Weights of a small transformer language model: 11 layers.
Each number is 500 + 40 x the weight over its row's rms, rounded and kept within 0 to 999. Layers, rows and columns count from 0. Numbers have three digits each. The size before them is the row's rms in percent of the matrix's.

# layer 4 MLP up, 768x192, rms 0.133, rows 339-620, columns 96-143
095:493472496540480532476486516472509547477462532486490545474495524516571506486559611528464455531500505514547530481398413565537406495539485448504531
104:483499540516448556456521523495564568506430546487511471507423523525483424501502515467526535485489457526452543495494521472492517457551523545463513
086:547494465465483506465544542463518527547479520451548520406455540489473496490473430493502535493453486516480461516562463417501525439497466497454529
094:538436491478511446553459447533441481496489575542516575503464462491481481561508590515506489581443474575492484519465549569474501488457405426459477
101:484469514524468483495493531482506498514568469481501488526541473538495478457411510502517492549640418550553498466536498473564491500473501508460478
111:504592461498451530507475484545498519457425484477537497536513504513514474522547555493523510528439387489503527566533520409508502473461492510547512
105:396513558476464544509449579567482538497502497539480500450468533507422548425411510513455495495500505480504471500466495459488448521546496471438535
098:426521534464535515421425460525475550493437465561486483487506516502572495534507471460569512500489463445467519414504541429519538496474536495509473
093:479509501591523537475514535461475465450564468502635479545508520505595571408473524529479518442507505498454461475544534547455535490502445490475440
104:504479491431466530515535560526539462464499442524468506531513470543409567504539505505521529529509447547441559499549491445489465473547545593399475
096:475506493518510488493502494519488546554451480480506506609540525470518482519477484483487531517434564458547476533489510548530475469391488483468493
099:498450488421437579468489548599548483460498457538568493509506507496512564459463514442438567482450516474505478534535530434466477509485513456531399
094:537464510521467487475436534495519538485538538527492507525489525484518483453444511523559449423545495476485472504527495550514442487483529472548466
098:532475443549496472530459522567547551511540434467456499522474473511474509447434482497443490496476521548498562422557510493499513418509526503537482
089:563443525520531553449497492469442513453523516439519542452546483549554503558501445448466449460523522490474483575503557566479529517491530511482535
117:556425483556440515518488446435495544500510479510496522525439521551460510527542514478490547497470509418503531563477535493525449538484481467445475
105:524549478484466519527512477549507451477477508425534427543541492481523438486518441534494417450453492514477494606418528484514456549542496461522475
100:513415540477550449480554403481475496509468460437498428533507557445477493562452508458494476532538462503432541463485505523539524463448532473538501
098:426520567497463437529529468472510562547566522489516592426510564494527565483470502527497506475579441488465509471533492562498523453506467449524486
093:506460495413507439490471516476587512473466469529554570550504529494490478504435472505514559486546464499499548468518438439452519541452519497575492
101:517454500578546489503561521430503531480457535462487481481528527479446541535473556519519548504491523540427538546479483533523471478481468469486517
099:506512449522537485493531490535473462520519540416585513513461465438518510479494512570461521496508454456484521480477541496401487562608482555562539
105:502502471515483493404466470494478555466481503436456451538551514481489525525532476537465438495493535434490478505508521407531539558523464552486444
107:591560461468437447557450501539533497465451538477497609505490478480431486511477450526504506473506487492483503454494434495532540496517526450462500
099:522445488597525456524472480496510528555558420485486527524454468420542448434512504512562513524528535506488509526531408502390507511513509547460438
115:435527511498466507469517471487487549472537443448500475507411539592482476533548448502470450532471434487503490586520484497480450541487507536457415
104:524533529592524505427530542442493551480472457470509457502521482494528489510568516549456446456511475553479513614522491518513509569432559482545515
094:495512461507483513548505509559529495469484504438502527551540489485461559479447486538495421568437509406555536487489478582505483504499482472484455
100:593452542542557495428442535504552519489474540504496507510558481426500526462510516504442460505581516428443483415466516506508493500495502451460498
104:468463473489560495533538484438467528500477517513512480480547448434474542502484548506540539454566410537524503443446536538608477446433492496437490
093:460496472628523466464486516408476449492536534485525503558481551479498506454515456387507504565535434448486475502465535507547525532449523535488429
103:517474441504533470434544503532470519515528418487515481467505562548537553541521518511512549501497572515488537375540446548448536534515480484466480
099:459505474507531518526436495431539470541538529512437486465498489475561502490495502526530520492447459498464613496429430534475486538448466469473444
107:422523530395427503508503518578468524511501479510490509475457511491536503516487449484482537545459493553517537516627521436508430523550420506504488
102:541489479536452573504542579592526558493482511519553507525522504536475577441496516505474506525395451490541537504567540515526447489453494458517438
095:441498523505522448434504567543493504559522503455540516442527531497507636512508462426431480495536540522505482534596461504526489451496526470421503
112:442406483463506412454496492490439549526517478500509500534468516550528494449496569582528527530479426504492460489557477525473447494504506529437510
085:527571568519549540574492561503503511485470581497448538489499536522546524478474485464406499479476462535518455485484554427563461432469454543443491
106:485489459480446509419552492475491506494484597541448502445503465462538481486431606594496534503457513537456476488478557425521454448481503473509484
098:515521490549508454533527548535424421525543519530490497456486372494443528467487548492509398504439524522503458481458483475552530555580546508494538
082:429514524582495559501493529514430491474534430480603511414463535487532519489530541537467407501565492489500516463520553489468572483508520518514597
105:471557419482508476509569499538443496447440483509456526446488483461539540574475459549527442568503538466550460527550491603492539461443534467502414
087:539471456565523474474473456485479541511521468490479551470510503474459497572542506501513527475469501569430512441544581495525525538532611521501510
095:456491456529528460516436511485507430525444466443557552497526490455471519549451487473483544503544542493530450465467472511481520496445512465414477
092:480510567479533445473494471461449586472473467507485506459558555457566492529448536392520505552399504542503536537508476554523484476517499531475496
110:514433544527575518510444535477535430475488543475488489526492472513504458498517500521486502485533531538438504478526486551411453459489511561488474
096:408482475599500520440462559400453508457489483548482494554495551538458474572474506486523495516488469508496533551507499521460528540456584527531518
106:504474493475532516464516454445480472452477479561475443444534518483514422430511539441495475535480548477484505493578460446576467416537555516478536
104:513470377488564486420486455566557443472509534473567479439477379497510454483480490525464506494463547554554546520490544521524491471462487466518442
094:520450497441465441540579443501494521493548556442488490501503525466478461438469487523495530466474480470482516453509539473538541468494559504449445
098:522450519471474470537501504577426468520475501489450473501529521425573580435507547427526516440429578524536535497565567503475527506455529545514531
105:524458531540520495455493517519538486528530581535472466525505426518440426470509598571565512499483540550547409490485471430494421539548505540498522
104:427530504481455557495589578506486538524466462531566506506499449470492527533495522533541496498487468493434495426559483464548451585497586496521457
093:510522531474491498611496519549501449421534499474508525548546510532571513518479438495502532479462470524482540543456565588473513495465474460538472
099:519529504491503526467559566533502482501498483532508445539538501523466502477439589482589494536488567473519517570528393473519458478503505560544508
101:510436495595550535521490479417535525514436467497568552519565504484516473529491564509543521564522445441510569481506497501465499509433593549484504
101:489531539567553540452506526554549495532445585462482419526458408466541473507503458506485518568527459468468576476514519586484477545476555560460450
093:520502408512425533389536528609504535518439503449481557494488457496531416486514580452581504466596565470440534493489416400517512544524535511498515
096:518489501558445535547466463496504493504479550471517472470439433459505428524465555610494512494523443482507498454506518476515549477533500532513495
102:429512492431522485496488577570457506512571439525476546538507489542477579484531507481465546496425532450541481558538441551546410501478544486439448
102:572491499518504529497488479523559527555557516516560530494489515463571489438524484434472509557452502417446436411478485442522511552380500489460527
112:479565561505445507498518552529453470455521566539470538555476504503427511500424523547523459453445572505530538468506466428536483522437548513530461
098:493456497501556540549502501450474465472499518493567462569505431462533521480585484488505481518480489447543557539473535534519405496401518459485499
100:464496536521491568546446445493515413496580456452461496472498488548566499497548498402496469511558515471549552509505523486515514470481511476467457
124:408588485491483524515472541503535516536510518480474525525489469549445474447503450523464557494496497491492495505467436365480498511453526518472436
105:470487500447458489451525497491483493450485472494454438463470521564474512490479504560532519424528531469454450608526471486572542443514513513485506
097:535556571475455540519377436541520500479495427473507527499441427488524490527515469518504492467490459510549543445558532514460401494507607520503519
098:514501397507479485542560472480417472545518508582513519518456457529471462508495488456532486534482541449518546471565522453565519430532454505482525
108:495451494567500517468409520438571495501536455465515523497490495523462465508501494511538469532450506519485454424494475538512473540555484500448538
099:479509473471500513474483430468497476488458498475529452506416519423491479455531576436550535484442416487516527523519470516536529404400521529461475
095:477537457505480572550516533575498512445500543479523461477534468424483496529500492469516519548434477566566485475509527499502510486464521532504547
116:447522516470513500469401491443480513488562497518540545480471535473481514516468565513473517500525499466462487547573466507495458556498513489565580
099:540409490521587475530539473553484580494469603505506418546506524524460474516483521537491536510451453496518447486421577457516487485502524531464492
107:418527514470551491599568521505498482493468522525510484518515564534516466417458554561486452495505494539486486527366505435498492489527463510461514
106:479456468455426526507528440442472548474490502482437500514520520552434622427561558513516482474476519477488533459546447502441515454531482570530525
095:524482430500485482538524426483484501535527537553449480447477529463511531492503450548561522582540488380535470512494515512474505496420488507531504
095:485504523422478567558524479507540386487515540501496546530526513484447486396420528502495544477459517497574473497462566527426441501437479482498520
101:517494513492585503492495491468545477444521512511507547465475531504514506509540550586480495475450490514475487416478464494492486541487557447529441
102:558429563542483512542466460531433529430508468502540492493525487485507499519531527490510466579474497468456519439456478449537492543442590503512486
099:437471474514450561496517523538582414488506504399469488429456509475616507542534485515573501503436573540550511487489521460491477537495508463537528
105:457506533476537490468480460464464542525439503485561520535496467484530458455508533477553458505521540508489472510539540504482491454432524459466483
101:495509506496448523532479509432451587510424448492433539495424465501550509481457460499494514485507491520431542550530517453520525514515524508476501
102:467630544474495538507540560566510487508430514500531529450495465531526563473536476456485539480535440513546527437556428520456464469467502494579439
101:441492525469538504586464520495491457536524534587547577433481476448486534499466531572496533462500479490496496569494526502532529500528583493451511
101:551532436478549531539582491539466509503541576522504521545434496534500499522538509491505450499502499464512532487496554515511471444413539490506471
097:392446529510487488458421472426590525493532515466491489528492537520536493508494592529426472415489439486467510510510494499485506463477491528458526
098:515452515554549469471539552468518515496423443554496511456449550467515427446507461496514516529497477522462507523508525605504525457505523492486472
093:521490474417496512485489483549459488501494438458569506443466534570487507537535464536443496494436487410563522449519531448518537463469531512452512
097:498519580516527527483411506555507467475481473462444505461411561530454491456483578497479451482521533484501486543462463550506517535515514408505492
099:499369440466524502638509514506526578495518506513495479522583433494445481582526463477434497557519550492565551436503515453423500442498471525528515
102:418524464530546535531497508491485458484531518556489516434503488455486498455511458489543529584560590482567532552527502444553459551538516502500376
112:415528541530515516576461472537538530455495439464453458474498520474548503430517476456486490497472413572482514523514485550431470511510496540462504
096:494512589541445417501416499476432481468494517445528502520496514535544467468542529520515484536530518556527492477489486463522502555470486505575450
103:464461461486421513495486485442439497486573499459451509500482431506428493492430476390509487481543490518449526547515444546503497465474479423487494
102:584449558469538463469533440518406460562492485416568487490487496500540490542568521547535462472399467489475565409459541537535529460480487499483449
103:500463464504533426433531478532495573489468508473463445572532447456416463522537546567506548567489506505501469515482526556442518521485543502541525
090:482519508453497507510572472495435435481488500537508465518483465523509523525502537520533443543504489530495473535478569508604475458504507489504526
102:491497558557506464521520582420539521472514571533477522512435495436439512455529437535427490504426540517451464516487532506532475520420451525470516
096:524476540553459444479456493406515458539489520414555519526437467469501459503527559548432542536479459495488491460498520520495549533471515537496421
110:490487476480485458516428467442490472537499557481507417413473473547504484488506501503537539455537509521504478500536548449440493575504522483465549
105:505532522510561490512529457459455605467466555547506438550472528541463520447498502509536571492535419495549493483449459465517496546553499451561490
094:476507527498502568548501494514519446470462519484472528489503537444495520406538502482467580466480486487488484423553411501516559458479533541486516
099:499443422529561506548470486465563490485510450497519493479415531548527405460545527509476474468542551534483534546472511505559438520466470463493538
097:487519576466434488524532515525537508413515526511584443518497491513419463515543509442469516482513539555436513483515429511541463443548509492465477
096:516477444449486536545538446579494484499394558513603473525506504552489546502515439479510505512456532540500560550535470536485445559427549504571438
105:482504492544447478485458577553531473476549534474529479466483474574467539560481513514497453492557465481524473526504531493544494513465466520460392
098:548424497426537536470513514490450511465559468529449439477520433569521491485496494473517479559549523558487459590547500516495453406504496472559472
098:510525451527519521474471568455499500592531439520508565513518482481471498527452497503463471484464583498555542499483418506526527450480529398478469
105:533516477536488440472506536514483553414539497450527457498477487483422499544470543546426552456463465470442475525517472518454549550474558504512486
099:482502469524503474483514451529448387509482469496523500513527531530469469595419517546527514513528555527515440483507457412555497521528453476573447
094:451482519425497493495510508486512501519529503573491459519466530547477432493477559494462390496514481480485535507592537485503541541437513498471473
101:500402512490538522472473487494496446540438435404456548599480497470459519502498467502464463535495590542503514530506496537447479546490481466478500
098:432566454491480456462497436527515470587564544453494527519528508471494423496546506542509444513494440407522470553460491447455502417518542534548388
106:525496541534455577491458526492548479497531600496491471569492474484490542496488511523401523493489523550470552499462491482527511487522503448459530
105:488480508471477524496484534498482460475483498447499489540430487512574519456508541476419509499508550471497450538437512577611468495495538478516549
094:472495536525476454503447484545473476488495458453518538521496498470469526519479442485543528563499567500473458512529562509501561504520461406528464
097:431545576472512523488561461497444516540512508480518495524426587506445429491549473479549521515539529561523504499503531526516478517510517487499472
092:489420520522509497504486497408516442488488496468556417473541595523463490451468547488460478490478494489424532479539499558551448463497516428472488
090:512509471493477528494501494489543497537513529492494488559405537567452493464490488450526468582477483557483454590495385542482531579475489461519502
115:540538476540520464465572475478498546465433490491518448417515488464499508498525493494547573519478503476440596462542522509497579484547524430507563
098:541421538478464502527458545421547500505519513468506490554421488453496481522523546493535498498514553399508505624507574492493486494507538533475436
108:516480509500545531529490482475519469520524499445538489444449533509493459422557482517491469539533553500498476453447463485502484573495555557474523
102:450575482567473473387481495535504528473529533436525516493497494499464417480476559525454508485456455523486527514411458537530529503479483486519494
103:448521486475558619515507495559482539478502591548530455387536410516438514467473542405469514458506552540513518518495513512517461442507494509484549
097:512482541551492624521577495549532518577492524533505465516475456513491485540541461409476513503447578510478516472507571513369442520516484516426548
105:532514485537455538463523492453516554449438524519482451499438482551454505498458483485532531547468495521499564507487493474562492510547487520523481
103:542575438463533517544490491413487500489481574450523510524507464562464460444410573507480529531538474543523594452499399486478526476547469446493472
106:469468534488495435556538509577551546487519585463463500509458496555495460453458512509538514506542414443441517501488397529533464506452519443466477
103:540561532530502479518534501464437574493482510492578508533501541563580536484539487466552515458495527460493459549501461560514503478435522553534514
103:496493516488490516496501512584485514454449464490589482472480539476523555503499466446458526464454570553492458524497534568499510518519529516441518
104:524509495447445375537588466506510469485540489500467538490509455474501521502516472447498547506434565531469543488497528570526378489476480497456469
091:517500480542547507420521455460527575463509525537521459520603478485470493459497436476468499522457513469499473521569517534548479441476466496466392
099:481535488534537497519501556498494548564492462529480559485476452491527520495471489528475452505470501450409596529474487520518490455457568556570493
095:494500544517512489518460502447498494429555580447470535554551499520546470553569477501493512531534527475504502562533534481529517500515492480543441
095:467604439462565552546474530519540549391500518503593569553449474485453457509460475473524480512528527503503471494487507472490495442535521453476448
094:471535458505530546522513502583464509494559574575494549436427533560539543550499475492511508530515470479461561515475502461508442519509464466491484
103:461441550561562492425451503512491567440438519483471510428471483476509437483487463541473454482463545474548560515572478569563503433496480516481527
103:507456442524491443514503482423528501467414524539522521458482425495475545508517459433520533527531476501499549439552460500524537493457532493565451
101:572541493508481395560515567586431444426479562545504512491445484479455486487414567518508517514461637512489446498536520470535491541538491467466531
100:576440508467515477515485539463521523521569451481518495417506511511457416400505495480420574534478481515575480458475546521514519467564460578435507
102:452482489458484443468525509462432668498495507552535572477476485486521420483481503550515528588497446461497550506477459525464566505490441544489444
098:427496477557485445485467516487459448540568510471523431408498549563480524447491520446507570515485450548527438502482483501533524414445490504441464
105:496534474510475518564545571527496506487504514581465427480473470511443480494490481497481566509473563438443496471478500466540469532436568509416471
104:444465535484475502457545465518473535541507497483507455537472527396519519434579550507504542473467486495428594456523427486510479542527449552447474
100:474497493522541513465535518470448542492516478498560513519532517482499494532479490570550447506513570474449538548509495536476457488505550461533489
089:461524546442510580463424507494471478431489444510445503469504513545496566464511507493481482519572476509541484433505524458531542498498400528542450
109:455480537539508444512473463474539552529528426524503494479542486547536445469502489488492492587481432519521457469493453559498495514529473503483418
089:466503472555490530511481537503472515442557484474488489481520492409559617489433490490516499454547493411487504446494534529529477550491524475470506
100:524452593472508471494479415470550507551432521548503377481534504436501437496553525494510512536470451552559507506532485535540532515527426471554443
094:541519517490476432489584414571540544443483450495451504481584543466530513482546565428475506527532457504543542511391542470472483546492476483518503
101:519483492542480469534559480517556494483469483469479462475557524480444493445483529538499547507492456420497553514495518495539493451438552496476435
095:471563517475469482507444543461581518543533517482564512509525559513501492467530550514509488464510448542496497484530491467503462511556560511534492
094:432389557478510519538444465471526499531470492462439457480475550489449548505494558521543498452497492478456466490459525649461526440558514503489490
104:479504473559534503478417564479522573492386491529507530461520481546538451516485508505568517558506465504495478462506522449445515507511510512536383
091:536442572554529528547454527561433559498454553476481458564477524539431504530502446489476501509492502416433550499486512549513425544421499486483455
101:430494508459501526516438496515506471468503488491469577500476549460560457522559486496480499507561483475505583555490559506561476493479570478424453
104:460518434510518514539556490485493522504458529504468507488482525561509514535532491478489457454528482404464484472511430529455535402559528453546496
108:441482471474502519507506529472486499498439535521540464587538529470536447514473500604535457567457552487442458454496454467510511540552508530521472
098:501513590537488511471516475467508493620470527563520512494501495470518452473520568530554557515535454490441566484471526545496528498513472466446485
105:547564509506492538501508506520476464429477521530509520488445503455519515428536508453510422491493471582532547521515418502498435555531532512586433
094:485476563437487469483525483465474543551472492429508478482481514540478527493486441468505492453457552515529472613514523574544460545495511444479489
101:475506465523579488449525409474479489533542415561547543490579522525513580487490535523542526486495488468517484499511495492472543501470533502495493
097:523500540555491501471426561519521522498475514465539511551544510494503532441536514425447481533469537538484507473556444486484441588501512526566466
091:498435521585475522515419481525484544542467477549471509459490496550484600439457522487499475470480535530449507519514497546486461527442493542457498
099:506451487514531502456440416439490462516557508517526509558486433461540487534455512553513545477499508458523526496494601480579453498464512543478526
100:507501502483558525433493587479521484517525487469488538451449419529470521587514489478439562494505549484446545478497513411562524494525468410391474
106:458469486530459479488550515450444620403451583496547532498469476439500504509545489462476519504448474478418591491512514541512477501499513522427428
105:498487476480528478459528476479486497523443491488453503518463430442463470513506554538606505527459494529475508538487499525494487428545507359489481
100:478458472480537508513491541473519509491527521519568508521509454556469471484495539562489597482549498414519522577503616471579503534512584521457495
095:514493521443456427508408523494456527534548537545520514525543446491431514479466571470560509508526464483468538532505521514540493536485517565428506
095:520482493504521557550599519526467416527518516471573516499556465495406506434494493484507445470467487529567452477532474505573501454480518456516453
098:521444489544517509500541492495480525411499474431500436512511517545534518445553503575527489490500550495450573484416448564426524433545515477470516
087:543522517507472489439524506558542553488509511494445465434413468456452446458496494494482476500502540445540550502541512510495420503463429488571414
094:459467516491505527489546473503416506473417508461523480423512515568483522469510505481513448510519540561521470485543560475566499512484444471494483
097:512487507564518478437491500495627521467479484433504430501469533472545454499534588542469495504547482464525512425440549539475496521422498526555497
097:532495491529463524539499502527493467569509484507481521540494513508485496485495529577493509547446435437524538503547413511524476480456476525497455
093:522522497476521548513440541603509520450476569481511534583494494570487486543491530433443533463458495465566507558452496519439459492427474486498448
099:492409540492564433483460439455575588459462501499528502491494480480543500511535448568470528506490466464507593553490533416465508525525490475497528
102:572494486504553466416500466421514509516504469406543521432636449490463421479495534470576500541435523558481539539504472502563472501461530496508459
100:468504505583497506514609564511551511481486537492487530492517473514511530501525486519568500492441554533509544564449509521462454433452464510559481
115:515510485528513445521595534541498551501464529510516504540519511477483561476524530541453520484458499499511484458472488526446574517553563464521540
101:462553567495482460514456521476479485546471524488435427541490575496487500490546522476493464508511553517465491464598551449525491459452490429499457
102:525501454417526488524543494518510451486500516537588452534459534502457446505477520478446523482487472565532474494553531540506502505475467531470466
095:477460510474519469530487450535534551543518517510524456492441460566461529511519466456471416561526539489535494535557443572495508582503507528481492
099:504462474540503469504586536561561523556604480484507479482450473505540473469443578420467496591462481489499496488444496479478456521513505506450528
091:547531455507503515567494474470498497543516549537498459505508493500520469458484541493501548501460486501486502509491571482526519523504534513439581
102:539491516521535562445554520432551526549459513504434529494516465498534494474437505514470504505472609526489555473531528506458543563543512449455450
091:560492549530547574500445546535516560494470498499478547484476547584495441449467527525510504519433491551500499517503425493504504490480484527527577
102:483430476523548420511521508514549550492560529540504521521485493468504499475463511452476453480418490473507544521497505530505439481434510399513542
098:523538552525538526505541464526511475527429499520472504472500494494526498455566523530449506495550476455523585471541420549552515489471474493567466
092:457501472497518526544503522491484460488537474525502542450544560507553465521487498481513492574507509490465434566487548473475564529502496543490497
104:544484537510559496581440475482486491450540531491554529460461457486479515535441511482463526516486587576502542522514512499514521517534577487452449
099:498467483468503533479554493548547469486499593516506511490513456523510493533489430433502529524536453484532554474511521485521417484489444436463517
101:538525460558555525484550513463550513468463499522530525543525343444403484509535498395548463559505460479468452417429507560455558459499522528505445
107:491519560498470446551581476520569468482549579446493483548444526449483553526406507452550490495552497472495548524517527504557407490492521490497541
098:471434459487514549418465436540493500493512517481408518502419495485504435462586544448450524412514437538487510476527486507488509533498494560517530
096:526486548488475532473556513507511473402490505444476471507482480496493414460545478450495509498478457539446571471516484569499533562508482575541515
093:506538538482514443446474550453470523477515541501504571483446470464475573483478501454508504469506499542440491483530478602543479501533436470525440
106:437551503448479492483522459459493505503493459535564547502549534413480494527505501502439483480513536524478577503446469528546444471443491461454513
101:537443452492545474431511500435459555495550514502446555532431515461451477522407597534497512543548463491519503517465427498502498465476537488509533
107:539513466523488519521476499481489560433531555506494529518515490455536457469463502511540510462421557528506522502528533540521418453599540475476507
098:574508479487449509441462581514562504551508536478421484443559464611453587476468501545463513506445465500568505449487498545512495457533535432617542
099:493426425503505550539454515572453516541512527532501497482491491499534464459462485548502516521450549530523561462478582556558506500432484495565526
096:523466491497483508479539540576517489554491462487464481497491451586454494525552483530491467572516546400485430537533511481516479511517522495526547
103:484544537485498543559566510521456448531493540528514421488500505433476503530506482529497487562477589481416460506516572470550563537554529564572487
094:469435493497434487515501444397459442567551438516501532552523492504471489473445536503537486549526511474539528498458452478398489471470514502531444
095:527504549571499597519507465493494475441515455472453444505506466554469545513512427464533466478490543499564563509524463516439411544440574541518542
103:454454502551480563552485531458528509418486498486517517470431490531510513462488515505534540444510499556490497462427556492582509523472550466415522
104:451463399525467468526474469509453487505502397457536513534496476526485499525497570459558508492534519465491504510503511487512488514460511521471519
093:491482512480474480485531483497471503510547492399543527521510490465483408554504464469484532544469511533527456538484439510592518449490496461469511
097:473501451462489480568591469464491505531533460494503577445536442566478529533498499387540508530506500504523531468483451527465519449505517524415559
099:518463551552511546501531488494503437507479446491517534559479541489456487493603529491498470426492551482512456489459483501505566492480513495490570
116:460430528447532470483475467480482531556588528500505503563483434526508488517493561452548515497488464471476531493539509535420485527503485553412514
097:547508452459503559545531513523509512495470486500558499531520467499504472529445484426526437492474512507465579488520408512426517443466491584442453
095:530450460491466414449505507585547520468497510511449547503491511472491528502552492457573456512558537458586539494480575455484444516497527451529527
103:430480523473542429582514529523535503512525524540446492471500484522528463475486572533625491530586523512486567444496469512511492486513479534537514
100:466488491458571445468575465494412525528490571558495527462517452487446539480517478493458457517502484490503491456470523447515486516552532500475479
104:457521515567458537506501465465483509525569548488513458543503535552544553480477525524479475448566485415481464520525490556483535495456556421547538
106:514513494525593483578529524499551563469391483523522494486408497462484533488578509572530483497542477437381471421525543517571572545462466499413480
090:479526477485540481489540467505509503491513493581530438493489481472411407491566416462394469544456507480500498455516430505506474445538530487516470
098:454452459488533550494463495459531451510514516416557535533515531465486541472537501500549455506531524489488487474517430462475456499480557530476513
096:434497535558588553511458531531497618504510532503448501460511489524494463535465524488467463513463496554498447492548493450529489448430522462475575
095:460468470613548477482573484502481545582453493561569471509538485490504539508524500463524463593522478477464509530482557494410488504442578479521512
099:472514489475541500534427476503469492556551505565562499444485467485433536505526531456494519533491491521477514463528550415530456556498508532427471
100:529469468558465537541433503529496478465509540477487521520509499559495521464467538507466504496524489488524513432509536518506503495544415480498499
098:462501504474501502454550595525569510511464498535595485485491456511512519506483488499501481530490480487461494545499458531443526416502484463542474
106:515601498563473545518499511491496513500519490513465543449400492496453488476563563390489454530501503469454456565526455545511501489518535511436488
090:481465527506472465515529531484516539488512527560610503473448508441568476604458509546412509564359545491538529425507466482534492464460409503461483
097:471582511457495519489482514515511475503509517590456485497598437479464508489516562445486480470534478498472471467497430461524528526517497498542542
099:457500506529477491538477451500558561458499471476485457534505525436493534523458527473493522478484478446480503525467512507473505412464535432458534
096:483451432488477486595440483470415470423458518452501519536463536494494541560482580435491454540534555428496494566443522489528498531539495506488501
095:478498498516521498568507455539520485555537455513511474512515579488476532527572490483474506485428545463521491526540527603493471461484502545451489
097:512527477472489443553427499471471498491527454541493483594533499469456564558573511509483486459520597524419530541528523541500531534484552472540475
105:430525531422487456495464531527485559516537519547446509500498487476488448504569486457561583547570544499498554484511506501463451525445470473484434
096:582502495564497552450570432592443451458444496420489461469483443491512544503500527456486473469408473513445542495482533543496501526525495495498456
099:523479479438480466487457523476529477581453474471430528503490528461510449557533490499545514559497540534496499470483554511549408434487462458419579
101:495497478572495501490427497497518473525439541452542462542474449500508518489467438510538549466509510448517518478507478498538486509508490473456437
096:524454487532451521567497536587443409511517585546518524496474419525518562514476491516475564445500454468562460536574538454564461504486517474525498
113:549464500487494543543466471508463513483487519468547501509463465505522525543412500444482556490470489568444537471507484504513529525511499495479497
099:496488512502479437551445532559480462519529487491531548524447467493491491491502519511489477569448532393514443475541520474523496533498495462543501
100:499467489521488471454513486491443489477519517503506503539447499528496448505477588518416448547510521445505490515439479496521477523477455427459541
098:493486550546485504517483507490469563458582566551511480543446507563447455444555537487463453583554510526488504535473538562495552515535524472435547
107:528540545502495506503489407492443483478449535467464484522580412484520504501558499543513520501489462492477537461449455506465516506450590511554489
097:526447452536511527574495575507469468450509559520572506462479591513586529466532517503513512409465490533456479486535531541480520560495433470478492
104:563479536459501454450492547503524519569443610493427499539468517478416459554483484525516535506460472502532508485548519518551442472453455445446522
097:438494534469522506411507556516500549482467455530479555425495458512582491413506521514488486464497500483479468456511519523448455547471472453528503
094:525550453492546480505499499497552443504566474511513444557493504481487556534492518432465488518464514431499524501496533585495490504440553434519493
099:577553507459566522481519479465508473510423505493541454549563476509506457445450551496502546526497583483543484460504512471510497484493517464541433
098:449500552561530523522464589435510536451523523523534461430459506494486514464471505470523515534553447548465500521554474514471408482496521540397478
094:433506520510515514484569515592495484507534529488478493539469492574504443496502542504482540568514515511491457523515529510469544529453523475455506
097:524513440476484488508482500577484480475476563599512450470497580472467542490550506478499558540468469489536497459476485452463511593507426540463451
092:532491485508515494575494480482544483448485458472377486499570497486520547506481499519502460528535462517419441439488507522489480481409564503477555
094:469475519577484513419492573493447488483470459459507546545516525495542529465526442471540511489471493536466522479439496489553455519451486625486432
093:504464547532490535552513497448461503494531441470496475444458504419517469495546461509426552503422557525472517500518513458547538485576523521523523
102:533470533492531489440623507483431523470475532419480430484436483501485500522460492480493482440521596421478531524558503551479513520520549523489537
099:507536483490509474518565563523492528530604502505456509430493488514516480485458543515461489496504443442491530540445437535534504505471500470527481
102:481462508531492496528547466418424427484555539443479483535542552481501493548501495490522479538534444447464518552490476490485544534531515528540471
102:531514491433501556515420522555552430489551498487531480527451525482545534471547534476448489496473460539564441523489426466423482488521529507490455
096:426494465554555480514484456457506539458474512489512453548532421434484425510526515491509529571503537403479489502491526546465505515469548494425519
095:476500581511537492503475542469530493493459464533548532517422528522481594423455520504456476486485468459464528469437536597521525526504481528486464
099:531574477467447504443531470507476584488502474506536498364526497472540561523446444527506502557424442489551507462573499554443580504446565474487525
100:462462409502525486504504507489508473456459515451551502559482442465450522475550508462495498476493492522502541545506486473548446487572400489567506
111:518574524501504549529465567515399521392498504548504444500493461494532530517468501461537461551513456528480513441435487403540483479472536532538518
098:551440431518494483503457516477521470465498566435501534512469515482567522561532493533512515527494519483466483490452528506418536494435501473531472
099:465574502485507508469418602563492531410546522512492581460416512520510489542525470508466452484487516495506539444537462498526540512589522587539495
100:506434428592462507549532529500520612425504532439487535504477470567494498497424511468512520539524434523476510480494494540556500525523445478466452
100:504532530436609481487507502471558489472496490501493481542504456534525481533425531510531471521493429505522499497492583517564445523519559534540481
108:480541509532549565447545508437514489513473458485532454504496473480568508441457552496538503492497536471402479523464509623564505516523519529396456
101:512502520571529488477462506627505514522474507431526504520516477420484514511500457494484513475604543564431534347569459522482514522580477463442480
093:541540498478488418521485475550478467508469451492485532429457541551382563478483526512522512541466515551534497468457435436547556491552539502481504
106:551467463461487485536492504519548518482484503468534520453537479534564589529464530531460521552444425528458544476452425478471518480523534498557470
092:526541561465468496458546520498478433441486518429396516516492554554467497525519500498480462480510557414501499513494467536521537443595536461523456
097:505487541545498538496486445508545483507501469431506499515525542561510536566520492460502538519498480492460493467501468483562559467581502467467492
099:507533527489523473536502520543566528436485538495477508532519546508487501531548523485470527496462534514482582510464492501574505463484486482535520
094:516478540459474458499519486544469508492566514532559458570456541533554439531469510474439427533493507522563531512516554552451512519460484509475550
092:493492422467469584453467499479464498460504455448506475550537508486511451495441559467533519451486425476507537600492482514489514481480460490495445
093:489478534465493491464552468525499534486502474436521455551480448542513480453520537526561499627501497540458473469584500513526491510445497548580499
126:608495469546479446492396522517491466399545479478441500544476524445482501430437511517529533550490499494497530451530507514543395479419564506491485
095:514507436543519489529521423494515506471501490549442506478514423568498537527513604542504434563478502514572494528503460482560384499466492496559443
107:487457518534519538494509503520542467514506507511514530508466552519417452443542503533518468534548449537532500575552468508461502440563546477508480
101:439555496481505449435541506492553471507476476491517598522574554465527473495492506545480515506459528443467537409518466474603478518450447495480547
100:516569529509485549499471449521594516414444585505523474472530547526483511502479542513472510490493529510419452486497566519513515521488440478541472